config.toml
num_hidden_layers = 13
num_key_value_heads = 6
hidden_act = "tanh_gelu"
rope_fraction = 0.5
qk_norm = true
init = "uniform"
init_std_qkv = 0.0344
init_std_o = 0.00674
init_std_down = 0.00337
optimizer = "adamw"
beta1 = 0.9
beta2 = 0.95
lr_head = 0.00996
doc_mask = true
dataset = "wikipedia_en"
Each number is 500 + 25 x the weight over its row's rms, rounded and kept within 0 to 999. Layers, rows and columns count from 0. Numbers have three digits each. The size before them is the row's rms in percent of the matrix's.

# layer 2 MLP down (transposed), 1536x384, rms 0.0521, rows 942-952, columns 256-383
102:482511496521536475489445502505485500501466502537501452507529489502534504503502543487505511528544507512472461500525485455494497520487485500562498501546483437479523526499518514537518516464490525515488524472494489485507454497453482523585476499412491499507514514540506507512505516486501532482518525487487451549552471519508553484495498495513522518551485503531520455470467533483511499498520
099:505520473478494513471516458486485514476493515526555454473492499507469440501498503486525533508498472524520496528522481533487479507500490491524510533519462533510521504508540510527471484485461471505512495478459501534511518510501514487537529459527509494538453504500492487461526453496527513522502526483483542479523503498515512483521467520508582487494511510487481479475504499519491529549516
085:488511465536465515489515543478481477445508511492558526507502474454464531569508459453501509544517501511495517514495526518539535487416482535516521490481476496459493507480518476505459484490529511447505562488487509486516491503490502540537521506500495526524497453523549462473488495528495513477489518507495533443484471502480515511517482535492535494498533494497497515496529510525486514490502
078:502472517453500484503489532485485504474506521517452493491514494477495508546506509504506516516483478499506489504527462470485481510467496541526479493539531467486539512511548495499548448475526513506491489554514508517489509538474512487494477469475494519509485463532516498471414474524503543548466518459517495501485509528494532512516497475497502460485502542516499492460531489477503497574510
110:547483490456517486509487493525473480506554526463483511522522449485531504517539504465548493529479482493483542492481514530474486507499476521530486472460496532492488518488499521477474506537526482516485483496507520517501485534455523535501492487511490502495548551519493564489463505463483503516447460465502495460530523533482501498510539519475480467483484509517537491503492501494469527504474
094:515471492528484495525503507474540506509517494506469545472454472557497477483517505507483522467449498482510495516481509492472511475490494522460515446512546501499472517508494515489481478508484466533500503475493531514534519463469464505502526548506513508462498513519503484511505509520422506486519469470513493479475465541539504532461508470485470482518469522496512506539510527474510514512519
111:516544502505510497519518485521450503521515469492549494548502513492511497523521465492489497519497485506497540481469500529512495501477531414494566493470483539503515537478516467476472503508542464508462506530490506470422484503475538517491499494517468493523480522501478502494483448528505491502506531478507562487538512500533473495495498484470528487458490531489487521491481478518454504435482
084:523527505470462480528472519481487523500456524459497495467502511516510487480496534501541526550506519475565511499499505497577459487479461511509493455523519482522478499485488491519530520502525520511557472504518479501459535497478507539493522452530480512514499496501468537452506536503515476519532500506493490519546480525474459510523506473521497511491552465468495507518520508501523495517483
098:556486496459496521481459517481510523483494500534523519454508475494461520490508491505492480485498512492511491489516511481507492511525508515478478514491502510507450500477531495497485510492505517529476450521462484501477453523498488498522545506521483416486501482530538499522497477500533538496506494482517488471490516545503501461442527511491499504484476506499515494512535520467527523531474
101:503505450460497494459531482491551516494504488475498520458454517512547480515507487505502509488493471525487507491522493496505457487521514464474554516499543472543500483477492494514463535479499522495503463531473503491470492463479510456498534533486494496501499485478548536486532525467505487493540526469511524493517541530499524505496542508526539489498501504521530521511487540529517506483499
106:504508504440490524540492470482496477510527501495537527494478507517514517475475513520494513480420497510515503514468479509507448495539526528490531518499494497519551528535537455496492488494493508524507481523449522512506506470505500530479531502495542507515501490471509474496490509472466427498506550504523499548480468508501508511497451474533511456468464506491466512530524484514449495473498
# layer 2 MLP up, 1536x384, rms 0.0712, rows 943-953, columns 256-383
098:483547491502494492527473501530509507466512499490516463497480507523498517473497485492509526501533504471485490470469480550525448512476497482510529504460495548451466495517505482501509535449518482485518487506477494439466506486501566507512502504483496509534530466503505515483529444512474523493515479534492481496550511475471514455502476469499537521521497510510463493483514528492491480552503
097:524511557459463516513474486518510539516523514487457502502497500469521500516508507472523539487496523470485475476485488523506537508506537503503516518488457474511539499485481498476516530525470492475472493502497474484532500466464514489469493478496515502450497467461474499526492507514504539475542481522561543529504499456511494520513506489511498538449500504509500516430496479484516458492512
090:502499538462465539535473492516502489515496505498487507455514535529449460517490484502487521488495510509461490490513513527540517453508493574509498511502454487535501502504538468535523478522486492507501509519514523510497524488521483484509528463490539456520505478460467505544475476471518541471475477518505502515496491503489460500492503484521531526488494552544471494487510544500504484488545
107:509524466470493494551529512496490508511503488496488469524541444488494489499511495468514540555537486524489505501504519541509507516464506476528510510452470556506481524507525477451547489512516546498474472526502506522490488539511514523522528497499460537479502506497510539500549516548487504514461460505493498497538476488537515499472473512502485502502473466519484537511498513522499521517542
101:514482513463474528529511529492509519514510471511461482490498448544517482563531500511517536514511537490532494492485511514511477531456493512457514503552488462483485500474513477444514502548522484539524488505473527457492525503485505509501506469481480514506482445496484531484485494497497477454497452503442513485467478543493503499478454521513499514536489514539481509472539477480503495479529
106:529496523502524530594466498536487503521520496507518514530526513523510491487510439447516522492532449509495561497479495512495506503490520453506543491505442549521507523435501464472500543528558485486494450522493489484452499489520515496489496493519499474505452487521491506508499497525492478479501485483510509454535500470534472478493491490508501499501464517514505538496501481522521473477477
082:494457538476528531516490469489489486499522515556543515499519503469497506494478503513554501500489473476515508475526505504511484534507479514510508494502476481513514456491497496517473471496476496514479505523423488488511489492530509476515500481513479474538494531482559506556464492511530472481525499506492493521452536486456563476561502515472517474466479500488523477533478477461494492512504
102:516495493461455498508519544501500487483509466531522534474540511539500473502459503511494524477486509469528484466494472501483505517521516504501526471456510507483488502490533473517468515491464575485498452501496510496455475479493521499539537480539490453500483493536510524495516477493504531491464507477485465469526513487483504443488447522451541544490464490505483464511513492486512498520483
103:519526464459510490493525473535557502460493510484477484476453476469479470520473504462470466486497518485498435507495493477484502547471518465490524495515487498531470523475519498524466457511496448466487491538479524464487538486497490492509526455478519474460457493508444524504503514498489512464499495523458508522474512495525477460511526495459532533519484486532491519528466500479551468525516
104:493493501502511508561488490524512485527478480532511484526500509520496483533520473503496467472451502476469543498484474515471480491516485521518542479515499532489495495468481500511550504525492478495515469559519542563529500526527485556499528520460480474531482465511518460472489507488462478461505497485499481504461496507506491507550452488523524474506476472515491467534503506485474535510480
110:499488486463493504482489501518524508492550529498487479454471514532495510484535489474452485479526479486472497461443496518456504453539517511549530530500478466522498510458537442508515505518517496484507506493477505519516536524484499499507465497505536495508482507547469548523486494483471524428524482493478483477536508483513467477502505485502498537480522486549485526496481483484471478489501